Weights of a small GPT-style language model, trained from scratch on English Wikipedia.
Size: 26 layers, width 128, 2 heads of 64, MLP 512 squared ReLU, vocabulary 2048, 5.97M parameters.
Architecture: RMSNorm before each block, rotary positions, gated attention, a norm on each head, value embeddings.
Training: a variant of Adam for these matrices, 106M tokens, 7083 steps.
Each number is 128 + 32 x the weight over the matrix's rms, rounded and kept within 0 to 255. Layers, rows and columns count from 0.

# layer 12 attention output (transposed), 128x128, rms 0.22, rows 15-41, columns 0-127
[[ 91 124  77 115 118 120 140 103 131 165 119 117 140 140 127 114 191 159 148  81  95 163 122 114 122 103  42 129 119 115  80 116 187 182 172  63 157  38 155  85 144 167 133 130 101  87 141  74  94  92 134 122 116  91  84  88 162  34 162 126  79 144 163 185  95 131 142 165 208 125 114 125 151 209 132 174 177 147 142 170  83 142 150 124 148 180 139 172 125 156  91 136 151 145 171 142 103 176 176 183 191 149 123 162  61 132 142 124 140 137 141  91 117 121 106  95 221 122 149 148  80 142 139 145 150 140 158 181]
 [106  80 134 133 129 155 141 110 107 153 155 141 120 160 149 122 165 166  82 104  47 143 120 163 155  54 133  86 193 104  72 139 150  99 161  29 144  91 134 124  72 146  66 112  77 138 138 142 119 104 131  75 151 169 105 112 162 122 177 145 142 123 184 188  87 159 157 114 157  68 133 147 176 145 130 159 119 134 142 162 116 165 140 116  99 174 132 131  67 158 151 114 165  85 138 127  84 184 167 173 109 157  99 152 153 152 166 114 126 158 122  87 105 134 129 103  96 173 126 122  72  98 137  83  95 121  64 146]
 [153 143 156 154 131 121 135 102 119 161 172 148 118  77 116 126 157 140 129 133 151 112 118 184 136 119  73 101 163  84 154  65  99 162 129  46 114 123 159  98 112 141  89 136 118 199  85 118 179 125 173 121 120 170 174 177 126 183 156  83 110 150  96 152 160 114 144  68 131 109  86 145 142 145 173 164 137 129 165 112 156 177 183 147 152 107  68 144 145 126 149 156 160  77 132 119  91 115 224 139 132 108 152 113  77  78 132 193 138 125 100 109 146 116 122 104 117 202 143 154 192  69 183 165  82  22  76 170]
 [ 89 159 165 134 137 128 151 128 145 179  87 111 177 150 141  81 174 124 134 155 194  67 117 150 109 169 122 107 130 108 123 120 114  98 135 157 134  95 126 118  98 164  84 130 152  74  89 170 111 147 130 162 137 136 167 158 155 173 108 124 159 107  87  97 154 113 133 137 152 152 139  94 135 112  85 105  67 139  88  86 116 136  34 118 174 111 162  78  72  94 130 117 104 148  79 120 159 139 145 160 160 141  95  54 112  93 119  94 126 164 138 155 156 152 176 144 187  56 152 174 127 200 153 135 133 165 181 130]
 [ 97 138 103 121 128  95 137 153 168 127  72 117 169 116 125 121 114 105 160 130 150 121 110 126 172 220 137 127  98 137 159 142 125 158 158 177 126 127  93 113 170  91 148 150 112  58 161  91  89 108 128 136  88 101 172  87 129 113 106 134 159 129 119  84 144  87 157 156 123 171 153 149  71 126  99 126 197  89 128 102 189 112 122 143 170 154 128  80 167 105 113 196 117 137 144 144 143 145 107 128 167 123 112  93 133 118 142 154 194 129 175 198 153 155 116  93 179  87 134 136  96 143 133 144 154 137 164  97]
 [107 166 139 130 156 102 139 132 155  96 214 104  91 160 156  85 101 110  83 128 124 166 128 159 117 104  98 157  63  96 129 159 183 129 102 158 180 125 150  60 132 109 158 150 157 107 149 136 176  81 146 151 126  63 108 128 156 221  73 142 118 131 160 146  84  91 119 128 163 120 150 157 146  81 157 104 176 148 143 149 135 128 164 165 154 108 108 158 162 197 132 152 108 111 172 119 106  76 153 143 176  80 125  95  58 144  69 133 120 163 102 117  80  47 158 123 173 155 177 152 128 134 116  70 170 193  84 122]
 [ 77 110 121 124 168 134 116 153 123 190 136 179 140 108 109 114 150 127 117 152 104 182 136 144 176  35  47 159 125  88 112  88 159 111 194 113 104  90 115 145 122 121 117  73 108  38 183 118  53 142  56 103  95 146  82 127 113  98 123 149  87 121 124 123 120 139 153  81 134  90 167 163 135 147 139 135 118  87 153 149 145 137 131 103  63 114 158 167 111 149  85 102 180  72 121 119 104 129 152 150  97 140 120 129 110 178 134  15 197 111 112 106 100 177 101  87 171  96 133  60  92 148 115 128  48 172 151 125]
 [116 141 159 134 130 162 101 166 108 153 155 133 105 185 154 145 144 101  97 120  95 125 160 131  77 122 116 191  84 145 102 103 138 133 105 106 167 131 156  72 121 203 112 167 132 121 161 120 141  83 124 138 133 153 117 136 137 135 113  70 138 115 130 129 148 143  90 151 165 172 110  70 153 122 130 147 138 183 120 153  91 153 162  54 158 107  82 147 151 125  14 167  56 188 142 186 153 201 169 179 133 133 173 194 150 108 120 183 106 188 114 127 119  76 101 183 136 111 113 140  87 141  67  96 118  92 133 130]
 [138 138 189 171 153 163 124 187 113 116  82 145 201 102 137 166  89  62 117 113 197  86 145  87 175 189 121 175  92 103 170 102 137  60  86 170 117 124 146  80  86 124 122 156 177 121 137 150 171 114  81 171  86  82 133 193 141 181  96 107 178 145 122 153 167 128 109 101 161 184 147 168 142  75 111  88  94 153 155 115 131  87  80 156 154 113 129 127 152  60 140 140 126  98  77 138 128 146  86 170 117  94 120  98  63  96  98 134 131 155 112 144  94 103 157 145 170 175 182 162 189 154 109 149 137 175 184 145]
 [104  48 135 106  73 156  98 124  53 150  98 161 171 149 140 160 158 124 115 163 159 172 127 133 125 174 142  96 145 127 159 113  87 125 144 102 140 123 162 175 126 172 132 147 155 120 156  86  85  80 131 169  83 136 116  89 162  55 149 144 124  59 136 101 164 140 185 174 151 142 115 127 148 213 135 136 173 181 159 153 130  86 115 151 124 158 104 131 147 162  61 140  84 158 151 168 167 166 130 170  81 158 124 137 103  93 111 150 162 108 173 105 102 146 105 140 153 140 173 136  27 118 118 120 103 107 151 144]
 [140 108 135  97  90 151 109 179  97 130 113 138 170  53  98 185 137 116 115 165 121  74 113 117 150  77 149 131 179 102 187 184 112 134  96 111  59 143 180 192 165 125 166  54 151 197 141  63  66 127 112  82 132 204 100 115  70 127 167 124  90 123  81 138 129 130 191 157  55  75 135 151  83 130 132 195 141 111 125 116 133 198 135 142 111  97 106 112  79 124 104 142 112 153 154 160 188 100 148 111 103 114 175 125 129 147 183 116 139 106 132 141 157 164 140 118 143 130  69 115 110 130 159 153 128 137 163 159]
 [155 171 119 148 152 153 112  95 148 101 217 138  58 130 164 105 197 155 100 151 154 137 102 173 136  85  88 144 145  45 136 129 136  74 143  94 154 140 151 137  75 143 131  88 117 164 134 118 192 137 136 152 131 153 115 154  66 186  81 151 112  98 113 135  98 147 122  45 132  67 101 113 196 138 176 132 142  91 130 146 143 170 178 121 128 136 133 148  91 121 101  65 134 142 162  70 132 125 180  76 135 119 173 127 119 133 131 123 116  99 119  67 131 164 175 139  71 178 115  55 146  93 164 130  86  81 103 140]
 [150  86 174 122 104 170 118 126  76 117 121 180 156 128  90 142 111 134 110 126  87 165 126 143  65  81  87 100 133  96 119 154 136 109  93 113 136 136 132 159  89 122 136  93 138 166  59 114 207 134  82 147 179  88  72 198 147 165 168 111  81 141 110 154 152 108 121 153 132  86  81  98 131 164 141  76 133 161 165 157  70  70 167 191 145 141 124 163 162 133 117  99 152 110 135 123 127 131  81 136 119 125 112 176 132 149 108 162 108 100  89  96  81  74 170 133 117 102 144 147 109  91  88 164 166 123 126 102]
 [114 129 142  93 109  88 144 112 142 133 164  72 127  79 119 123 113 151 180 102 143 100  70 149  80 122 162 122  83 117 135 174 122 195  88 128  66 150 175 188 178 103 166 109 138 182 156 116 103 146 134 106 144  84 164 112  89 107 164 143  77 156  83 141 116  48 140  96  31  79 167 120  41 176 159 158 153  57  99  86 148 174 141 117 149  41 113  70 162 121 150 122 172 110 156 120 153 130  93 142  97 101 181 125 129  97 126 143 118 192  76 149 134 163 118 119 161  92 141 112 165 134 140 200 169  99 104 170]
 [154 130 130 135 150 144  93 105 150 113 166 208 123 127 113  98 150 154  76 141 121  86  97 116 117 157  92 121 160  78 127 137 182 117 112 159 156  94 153 116  88 130 190 121 237 211  76  74 173 120  87 158 150  53 134 128 153 206 128  83 146 100  45 150 153 123 132 120 169 140 106  65 152 142 186 117 182 123 122 180  56 131 146 153 196 150  76 137 144 189  34 116  91 111 155 121 162 121 147 162 156  79 159 174 137  70 115 154 106 116 144  97 137  79 179 162 184  92 139 203 128 123  87 131 177 114  82 178]
 [162  94 171 133 120 189 109 182  95 107  88 207 110 106 101 146 133 102  82 165 172  76 110 119 102 114  78 136 117 100 112 158 164  95 124 118 103  72 162 174 108 140 110  68 132  90 110 122 116 137 112  93 161 129  98 196 129 165 135 140 142 131  87 116 161 133 139 134 155 114  94 125 152 181 123 117 155 134 150  99 112 101 117 162 185 189 139  98 126 119 111  80 121 127 125 138 159  81 162 120 151 129 107 134 150 168 129 131 122  92 159 124 131 103 168 135 144 113 161 138 126 128 109 115 126 162 165 103]
 [ 81 120  81 122 116  81 143 120 190 150  95  57 175 124 139 131 140 103 191  85 141  81 120 126 180 156 129 127  76 117  76 133 126 156 113 143 132 133 126  52 136 122 119 141 113  47 176  75  89  84 148 136 133 102 147  71 148  56 130 122 193 130 181 132 119 100 143 109 154 110 140 117 128 134  97 154 143  81 137  82 136 147  71 104  98 172 211 137 120  97 154 170 180 207 148 115 178 174  91 119 198 109 128 128  89 102 127 127 149 141 110 119 130 140 165  94 140 112 110 131 122 180 134 128 154 107 196 187]
 [110 107 106 119  86  96 141 117 128 118  84 111 175 131 142 144  99  80 152 108 172 104 145 126 126 145 157 114 113 133 166 124 115 127 123 184 139  91 148  66 161 151 107 165 129  74 108 169 115  92 130 148  98  96 147 106 179 171 145 127 135 133 156 108 117 109 153 177 125 220 103 111  94 115 106  58 136 185 138 121 136 101 104 110 113 140 114 128  96 106 129 165  68 111 148 150 129 132  95 172 178 139 104  58 107  92 147 110 164 128 179 106 109 111 162 153 160  93 139 189 103 115 119 167 171 186 123 128]
 [130 172  87 166 159  69 119 122 217 101 111 115 102 105 150  80 140 120 153 151 143  35 105 136 117 101  88 105 137  94  42 166 185 156 166 199 156  38 131  64 110 137 128 127 133  78 170 153  99 126 151  74 101  93 138 130 118 148  95 114 140 152 109 155 162 141  65 125 185 127 106  80 155  83 149 144 125 119  99 114 127 106 159  94 147 162 139 108  81 164 147  98 146 209 149  80 112 105 174  88 201  88 102 196 172 127 152  95 142 104 130 185 115 133 130 130 168 108  46 161 196 168 107 133 111  99 194 148]
 [173 199 156 167 160 143 140 126 117  81 106 187  90 168 152  93  71  82 135 142 134 149 138 141  51  55 100 165 152 139 151 130 142  64 116 129 150 158 173  77 103 183 100 132 128 140 130 124 176 131 109 160 129 138 139 155 156 193  77 158 126 139 162 138 122 138  92 166 103 149 105  99 124  43  76  89  91 148  99 123 141 111 136 150 140 139 114 125  74  92 137 121 142 115 150 145 104 127 170 125 158 168  89  77 191 100 101 105 161 118 118 154 130 148 153  85 124  83 139 161 132  79  94 105 149 156 146  47]
 [104 175  99 159 138 106 108 179 137 132  91 123 158 161  94 137 112 134 165 174 103 159 172 142  97 143 126 168  85 216 140 100 118 172 106 164 140 118  49  92 197 141 142 151 106  72 152 140 175 139 111 124 140 111  84 176 145 115 120 110 148 199 177 104 110  96 101 173 164 162 107 180  76  74 135  93 107 178 110 120 140 102  97 159  61 101 129 177 173  87 122 210 168  96  61 142 106 171 135 135 131 105 113 121 108 111 115 146 129 175 147 152  88  78 122 141 159  94 105 135  97 173 118  87 127 216 183  76]
 [112  91 111 137 135 128 132 109 132  98 150 110  87 186 222 114  77 107 126 134 165 152 113 157 172  67 159 128 114 123 112 107  89  28 122 137 119 124 168  73  98 136  73 174  88 104 169 159 104  71 189 106  97 152 156  88 179  93  96 170 200  88 225 145  78 143 155 112 106 154 158 140 188  80 136 119 112 148 114 131 191  84 137  82  86 129 165  98  97 161 187 163  87 169 129 112 129 108 120 104 104 158 112 117 163 147 116 101 118 112 136 142 101 206 106 106  56 155 129 101 113  94 138  67 118 108 106 120]
 [ 98  64 125 134 126 140 117  96 139 138 182 137  97 147 140 159 181 170 130 151 134  72 119 119 129 136 117 109 116 114 102 104 153 105 151 133 120  72 110 150 104 117 123 140 136 162  75 173 117 135 179 116 192  83 185 147 149 119 115 100 158 114  82 133 115 121 142  85 169 104 125  97 195 180 222 153 132 132 116 165  82  88 143 121 137 189 116 118 157 173 121  83 113  87 121 107 111 114 111 124 138  85 143 229 112 142 137 137  52 143 129  91 117 155 126 169 119 141 123  88 145 136 137  95 138  91  69 170]
 [ 99 141 171 220 198 118  97 152 134 146  94 180 154 107 123 110 154 101 132 175 100 140 142 173 125 202 108  90 140 123 128 107 152 154 212 113 160 107 109  90  96 201 104 176 135  54 197 104  91 112  93 106  91 141 174 150 146 165  75 101 122 123 104  99 165 170 184 106 145 130 130 128 137 107  80 122 116 117 126 173 146 147  91 143 130 119 122 146 145 140  89 157 140 131  98 145  63 227 211 142 103 186  83  96 185  94 124 116 226 142 154 188 142 124  89 129 158 157 133 135  67 115  83 112  52 120 184 107]
 [ 82 124 143 133 129 144 155 140 106 166 150 116  96  95 142 156 154 122  97 156 125 135  86 134 125 147 144  91 133 116 173 180 152  87 154  94  72 139  96 182  94 111 157  62 143 159 104 140  88 156 128 119 146 129 151 136  94 148 129 144  84 104  75 134 144  82 124  76 128  66 150 116 133 137 103 143 135  55 116 130 116 133 115 205 200 185 107  54 118 186  97  85 191  77 149 142 118 130 129 160 168 107  96 178 106 154 116 107 127 112  94 117 116 143 151 146 168 101 137 105 143 128 162 157 130 148  73  71]
 [ 98 143 114 136 119 104 144 106 140 147  71 140 169 122 119 152 117  99 157  87  89 108 132 117  84 163 118  94 161 154 162 162 119 144 127 150 112 124  86  85 157 105 142 137  97 123  94  93 138 141 110 171 139 124 149  95 161 121 137 104 138 167 128 117 139  93 157 172 126 140 114 141  57 152  82 106 163 125 114 108 123 110  97 185 177 211  67  83 134  89 161 218 144 139 171 137 124 188 126 160 177 148  71  81 157  80 127 171 175 144 146 159 140 140 149  93 150  67 118 166 123 106 146 154 160 149 151  77]
 [ 78  91 114 113 124  77 151  97 156 137 126  94 178 155 143 122 126 146 131 113 104 126 134 152 137 150 172  77 124 122 127 151 116 126 149 168 148 105 112 115 138 122 106 143 104 102 117 153 118 131 112  95 109 122 171  98 164 126 140 113 137 119 164 135 112 118 175 149  98 129 159 134 122 115 120 100 110 133 135 121 140 124 114 113  94 124 124 116 114 158 175 165 104 117 105  99 134 151 144 125 138 123 107 114 133  97 143 146 135 172 166 164 136 140 132 107 139 142 115 131 104 140 133 112 130 166 128 132]]
# layer 12 attention value, 128x128, rms 0.176, rows 16-42, columns 0-127
[[149 115 141 183 120 142 122 115 108 137 163  85 125 160 201  68 136 163 125 128  51 104 113 128 106 122 132  72 138 129 115 174 174 144 168 109 152 115 123 154 155  90 129  81 121 151 134  42 157 130 143 148  97 159 131 154 166 125 157 147 149 155 108 159 114  78 153 164 152 141 147 121 129 164 138 158 160 129 121 126 109  69 130 150 123 142 104  85 115 231 123 116 126 148 134 149  86 111 159 101 160 213 104 129 127  93 115 117  97 147 149 121 135 127 144 153 106 119 141 140 105  69 145 149 119 158 101 140]
 [155  80 140 178 144 153 143  99 136 140 112 106 181 107 131 153 140 164 180 203 118  86 134 131 158 164 117 151 106 126 138 148 126 199  58 119 150 143 141  86 143 125 141 164 184 120 116  83 170 135 152 137 113 119 178 110 141 121 164 128 134 143 157 136 137 114  76 129 162  94 115 136 197 108 166 172 169 104 162 111 129 158 159 156 125 181 111 187 119 160 135 131 162 141 144 100 118 125 181 143 204 165  77 172 121 122 108 129 123 113 124 115 148 120 121  93 156 172 161 147 175 137 137 144 157 117  78 157]
 [105 162 160  81 159 122 134 165 113 166  68 119 139 140 119 112 154  88 150 135 132 101 150 123 148 151 152 193 104  84 150 143 138 104 146 130 165 131 128  62  93 132 128 154 139 148 111 167 132 161 144 107 182 157  83 171  92 169 114 156 179 120  81 149 125 162 151 179 135 108 132 148 118  78  91 134 154 113 102  89 123 165  86 138 130 153 150 118 125   3 122 119 149 133 142 149 154 159 157 153 173 130 129  69  99  63 122 158  98 137 164 131 110 154 144 140 145  93  85 107 141 149  98 132 122 136 124 143]
 [ 85 161 150  52 171 116 146 119  86 153  95 125 170 144  88 157 130 107 130  88 168 150 115 122 115 122 125  98 144 121 109 107  90 121 107 119  81 128 192  84 143 101 140 177 104  92 160 141 101 137 142 141 139 161 110 138  90 159 108 140 142 139 143  62 127 157 165 149 133 114 113 144  88  85 128 152 137 144 115 166 160 126 170 111 120 106 119 145 161  99 117 115 165 163 170 104 140 134  72 143 153  79 154 158 169 140 126 161 217 127 134 175 147 117  87 139 129 132 180 110 117 166 146 122 121 115 144 119]
 [150 139 114  85 161 134 106 159 138  84 218 127  96 141 154  95 142 105 169 132 163 109 199 154 122 123 127 144 120 156 124 131 175 163 125 138 146 135 142 117 203 119 122 166 149 129 134 164 102 115 145 183 125 113  99 112 159 145  93 145 104 135 177 156  83  89 135 176 141  96 154 101 123 122 127 120  73 127 209 158 136 151 199 169 177 151 121 139 127 194 155 117  89 132 163 144 155  99 121 108 114 130  97 107  68 115 103 103 139 145 120 111 128  78 142 141 206 158 178 193 127 148 163  90 146 120 152 139]
 [113 123 156 122 107 132 136 128  88 146 171  86 179 136 135  76 137 136  67 164 133 136 160 133  79 137 112 132 154 130 142 106 130  98 159 103 131 141 182 128 169  96  79  95 103 115 149  63 140 176 106 129  92 116 158 157  74  78 112 195 147  98  84 136 147 107 167 153 150 120 180 145  96 160 126  84 120 182 103 132 127 140 153 113 119  69  90 125  99 132  84 114  78 111  94 130  64 135 160  74 103 197 166  84 132  95 137 117 117 134  96 135 144 145 146 109 140  97 125  80 111 117 131 148  92 136  97 118]
 [ 85 102 110 141 120 172 100 138 160 118 176 143  98 134 100  88 100 105 183 122 169  90 168 138 151 119 106 109  98  68  92  87 143 183 107 116 101 105 110  83 121 140 175 160  96 133 148 145 115 133 183 158 153 125 137 135 129 166 132 127 119 147 165 122 101  75 128 160  54 196  63 107 155 149 173 164 145 187 102 112  81 128 101  68 163 148 163 154 140 154  93 163 100 135 137 178 126 190 100 147 180 135 179 114 102 117 150 167 101 137 127 189 178 150 128 164 156 124 171 155  78 152 145 127 141 131 177  88]
 [180  96 113 147 143 131 127 146  73 104  93 212 144 118  82  92 136  82 165 169 147  82 176 119 152 131 166 186 132 127 161 144 161  82  77 103 142 138 123 100  90 171  64 158 153 139 121 146 125 139 133 147 146 164  89 131 117 111 123 105 124 133  90 150 106 155 115 189 160 135  77 114 155  76 151 116  97 112 153  71 147 130 106 174 181 149 124 142 134  54 176 132 119 103 123 113 156 169 124 142 117  61 198  91 139 166 102 159 128 118 133  91 130 126  92 147 168 137 170 151 192 163 112  58 105 142 142 142]
 [129  82 182 136  55 171 148 125  97  95 102 192 155 100  80 103 122 162 143  83 139 133 134 111  92 117  85 138 172  58  97 108  97 136 129  89 132 110 147 158 143 106 139  97  91 144 165 107 108 147 149 115 126 143 151 124 101 112 152 153 109 191 169  36 144 158 145 143 135 174  77 109 120 175 105 153 146 113 105 112 160 135  82 144 146 125 166 116 146 135  66 107 131 137 127 146 139 145 138 160 166  95 161 188  85 165 107 121 184 142 131 135 121 159 137 150 105 128 180  98  43 123 200 160 105 134 139  89]
 [ 98 101 118 117  61 129 115 136 186 163  75 172 188  87  86 166 122 116 123 151 118 160 124  77 117 134 136 114 169  84  95 146  93 149  96 115 112 118 167 151 126  55 142 122 121 124 137 108 136 115 146  98  92 158 136  80 145 145 145 132 131 140 131 172 146 146 123 109  96 105 112 135 119 108 126 102 132 164 105 140 150 162 120 126 122  67 115 161 106 129 123 112 135 157 121 124 118 140 141 113 127  65 160 135 112 194 153 137 122 144 124 111 145 144 152  75  50 137  90 134 128 136 121 128 147 151 156 138]
 [160 141 112 119 127 121 154  89 198 107 161  60 168  99 203 107 160 172 108 149 101 102 144 119 188 148 153 112 137 133 127 153 118  96 127 146 157 148 135 128 118 104 145 105  90 133 127 176 138 114 150 122  98 121 168 120 107 110 121 117 118 134 136 171  91 106  80 144 131 103 123 147 168 181 128 121 130 120 171 124 135 151 163 169 121 152  98 143  86 152  99 122 106 115 143 168 124 106 172 119 160 160 144 113 114 110 156 105  93 150 132  51 176  81 138 100 127 178 125  88 117 129 185 160 143 112 113 138]
 [197  53 134 211  76 138 116 125  90 140 111 184  99 107  86 104 147 154 146 142 102 122 176 152  95 129 137 145 169 133 126 168 153 118 186 128 146 123  87 173 143 138 114  89 178 126  62 122 159  88 104 125 154  95 132 114 106 134 138 131  95 126 112 180  90 123 111 116 120 160 125 102 138 183 124  78 142 110 159 115 107 121 138 161 147 138 112 155  95 161  97 131 116  73  88  96 155  51 135 112 137 122 131 188 121 165  55 167 120 106 117 102  90 144 136 125 130 119 114  96 104  97 113 136 153 115 122 157]
 [146 121 128  92 124 124  77 114 165 186 117 128 183 129 108 182 151 105 156 146 130 147  82  97 160 106 160 117  46  73 110 102  74 150  84 174 112 128 140 140 108 108 193 123 186 110 141 116  90  65 126  94 154  97 123 119 123 156 119 150 117 143 166 146 187  60 113  49 117  85 172 108 111  74 136  81 161 168 116 141 134 157 126 110 142 123  71 121  83 152 116 148 146 127 140 104 116 158 131 144 117 102 118 177 174 117 128 128 138 164 109 102 105 118 124  78 162 149  99 124 156 117 152 132 149 119 133 178]
 [118 146 118 150  91 118  79 131 171 112 179 180 157 108  65 129 116 190 147 104 151  65 174 174 142  94 101 117 210  72  73  99 177 147 136 153 165 102 140 104 107 154 181 111 175 158 145 101  91 113 136 127 160  61 120  96  96 203 112  61 106 124  74 198  65 107 118  82 145 188  96  88 186 114 160 125 122  80 197 154  85 192 180 160 160 134 117 188 112 110 139  99  79 112 138  80 184 130 128 145 174  92 130 142 122 170 141 106  94  93 129 121 184  92 169 138 139 141 191 162 115 165  80 123 155 143 135 176]
 [124  67 126 149  81 117 111 122 138 166  59 149  93 112 126 122 147 144  99 134 123 103 172 141  80 137 110 124 141 129  94 166 162 117 155  92 127 121 131 161 118  95 110 153  83 107 119 116 123 161 124  89 158 139 134 132  98 106 138 122 110 117  80 205 108 161 146 139 155 110 133 132 112 132 121 110 128 121 134 108  92 147 136 175 157 149 130 131 146  35 105 111 117 131 101 120 156  64 105 110 139 125 140  99 129 158  88 168 138 133 154  99 102 128 143 121  91 137 105  85 135 136 125  99 155 125 117 147]
 [ 79 200 168  85 131 140 133 115  58 142 152 108 174 172 148 154 142 119 110 140 108  89 106 114 170 139 173 104 154  94 111 128 107  77 153 129  89 144 184  71 116 163 140 160 120 128 163 128 131 131 169 141 135 121 158 120 127 111  87 152 147 142 129  57 183  95 191 162 123 119  75 189 101 142 130  74 104 152 132 133 133  94 126 114  84 141 151  94 126 173 152 113 152 195 208 107 127 121  72 126 136 120 114 122 154 129 113 158 101 111  95 144  97 108 149 145 150 112 155 115 187 174 124 151  87 137 169 107]
 [ 94 119 134  89 152 142 134 139 101 111 133 160  99 120  66 106  98  90 169  98 157 106 122 124  84 128 119 148 138 125 161 144  87 142 135 125 104 112 155 104 133 187 102 155 167 132 129 179 143 137 147 175 146 159  98 132 124 172 126 119 146 141  77  99 100 151 151 166 124 157  85  91 129  76  70 179  99 160 156 120 160 130  99 109 113 145 135 115 180  75 133 103 112 170 161 149 165 109 127 155 134 142 173 127 130 139 108 121 153  81 148 154 125 131 139 163 143 157 120 155 137 114 169 139 144 124 106 114]
 [  0 203 124 111 188  76 120 119 147 120 122  71 128 168 146 185 120 104 117 139 146  83 185 149 116 126 137  82 147  99 109 118 143 127 150 153 126 100 174  64  95 141 102 114 124 113 147 142 152 171 136 110 114  59 159 161 147  98  69  76 141  75  64 211 164 112 112 144 146  98 145 169 107 122 160  96 121 131 174 189  86 108 198 107 103 183 114 125 114 125 130 107  99 145 161 132 112 154 104  86  88 114 110  93 164  79 144 108  81 118 134 162 122 141 121 174 134 136 110 134 183 173  65 133 131 104 130 104]
 [159 116 115 124 177 102 179 132 176 102  87 119 111 140 166  57 117  67 141  78 129 139 182 221  83 143 106  79 138 151 154 194 164 160 125 106 164 134 159 123  85 186 127 185 155 117 101 124 121 138 112 172 122 150  91 150 114 125 128 166 107  97 128 195  38 160 107 180 115 105 124  90 102  94  88 133 126  79 122  92 132 112 108  98 121 119 133 140 102 105  98 144 112  96 148 156 166 112 142 109 137 154 176 101 172  68  93 134 120 144 149 148 144 168 137 129 122 137  77  95 118 112 122 111 158  95 126 111]
 [148 141 138 146 175 110 126 165 104  96 151  88  79 130  90  86  93 108 114 141 197 169 119 119  89 132 116 152 160 152 155 111 176 162 150 104 118 110  79  97 198 171  94 200 119 108  84 129 115 134 112 177 121 110 117 112 103 126  95 159 130  91 134 122 112 155 162 159 126 154  55 160  87  90 140 114  99 164 110 125 115 168 106  94 110  90 126 136 153 130 121 134 152 153  85 109 103 156 127 100  81  98 154 127 107  90  75 196 127 141 121 166  76 134 132 168 139  51 112 178 145 151 140 118 102 150 109 112]
 [122 116 123 119 172 140 164 112 128  49 154 104 112 149 215 112 103 132 106 109 129 127  90 120 137 126 114 112  85 115 141 191  80 105 112 148 119 147 176 121 111 117 104 148  97 149 153 137 132 141 150 126 130 166 131 154 193 118 123 146 137 164 135  92  94 140 131 167 109 103 162 102 103 162 136 170 114 102 150  92 161  93  85 124 137 158 136  67 142 187 127 163 127 134 152 162 113 117 151 112 131 166 145 115 136 139 114  69 129 146 160 147  97 148 117 130 120 128 133 124 123  95 153 119 118 101 131  93]
 [130 133 118 187 127 137  77 120 112 108 185 121  97 126 148 160 155 195  90 150 119  89 103  74 146 113 145 163 116 122  94 131 173 133 172 140 126 151  95 130 156 103 156  69 113 155 135 151 118  92  91 102 178  86 203 130 152 152 103  72 119 115  70 166 125 118 130  53 135 148 158 122 155 166 171 203  98 106 178 160 112 127 112 165 136 224 125 126 170 109  91 132  90  84 129  97 102 121 132 125 163 116  72 147 133 156 106  94  82 112 137 123 111  86 139 153 133  93 158 134 154 123  86 140 138 161 106 181]
 [ 65 128 189 158 202  94 161 121  91 151 110 101 208 147 116  76 145  94 132 127 131 107 176 181 110 133  88 101 156 114 137 146 163 158 139 112 164 116 126  92 110 168 131 165  82 110 172  64 142 145 136 126 100 137 114 162  93 109 150 137 115 112 141 108 128 147 152 186 127 112 104 162 109  83 145 145 155 142  90 142 110 133 127 110 125  86 152 159 175 144 109 101 124 137 102 130 103 195 172  99 154 103 168  51 133  93  94 141 197 145 137 169 210 133 101 169 154 145 159 136  94 107 134 145 114 119 110  93]
 [150 167 107 112 135 112 140 138 140 190  93 155 133  83 141 147 187 127 104 112 135 120 148 128 116 151 160 111 111 129 123 126 132  97 147  79 130 162 122 136 108  73 166  54 120 139 108 104  93  98 110  63 100 127 109 156  85 157 124 124 129 135 175 203 159 129 126 139 164 105 205  78 137 118 101 160  93 112 142 155 133  82 146 186 174 124  91 114  73 152  62 107  73  93 132 101 108 120 152 114 188  41  71 176 109 122  98 152 125 121 111  73 148  90 127 121 152 136  92 100 141 119 116  93 167 147 104 155]
 [104 127 155 126 163 125 173 123  97 190  51 137 147 148  99 145  91 101 145  43 118 129 102 119  85 118  95  97 161 136 132 136 102 170 122  96 122 135 134  87 141 130 135 157 155 119  97 108 127 112 121 163 140 156 109 125  75 131 119  81 135 153 178 113 102 145 144 134 128 141  86 146 113  69  97 130 154 121 110 169 134  98 111 128  97 138 120 120 108 126 109 106 158 168 190  83 157 110 126 167 175 105 101 159 192 112  72 155 142 110 157 191 136 121 105 114 140 109 137  95 135 131 121 146 128 157 131 118]
 [ 70 144 147  92 181  94 139 136 104 103 162  20 224 194 212 141  76 117 161 125 107 131 171 123 121  79  86 127 101  94 119 129  93 182  92 177 167 206 132 101 163  82 165 119  80 146  87 141 172 146 148 105 131 165 150 190 132 194  91  66 131 136 122  78 100 127 186 155 133 100 155 114  80  81 129 119 140 145 132 160 197 130 130 123 112 162  86 157 179  90 158 180 145 173 144 124 111 121 172 143 136  94 185 153 173 126  99 140 111 178 101 171 106 103 177 179  64 134 103 230 115  58  83 166  82 105 188 106]
 [ 96 182  91  96 155 124  89 122 150 150 122 106 141 122  87 214 124 106 126 127 163 150 133  95 112 117 146  96 116 100 126  62  92 158 110 142  79  91 114  78 138 155 174 163 147 112 134  97 105 102 116 136 125  68 154 124 122 143  92  97 103 152 197 112 165 122 124  70 120 113  89 143 125  85 156 100 159 183 120 179 134 116 144  71  93 123 132 153 144 140 114 129 114 148 144 119 127 177  92 143 144  70 109 160 185 122 122 114 133 164 150 160 150 132 105 119 128 127 140 112 163 155 112 108 142 111 146 118]]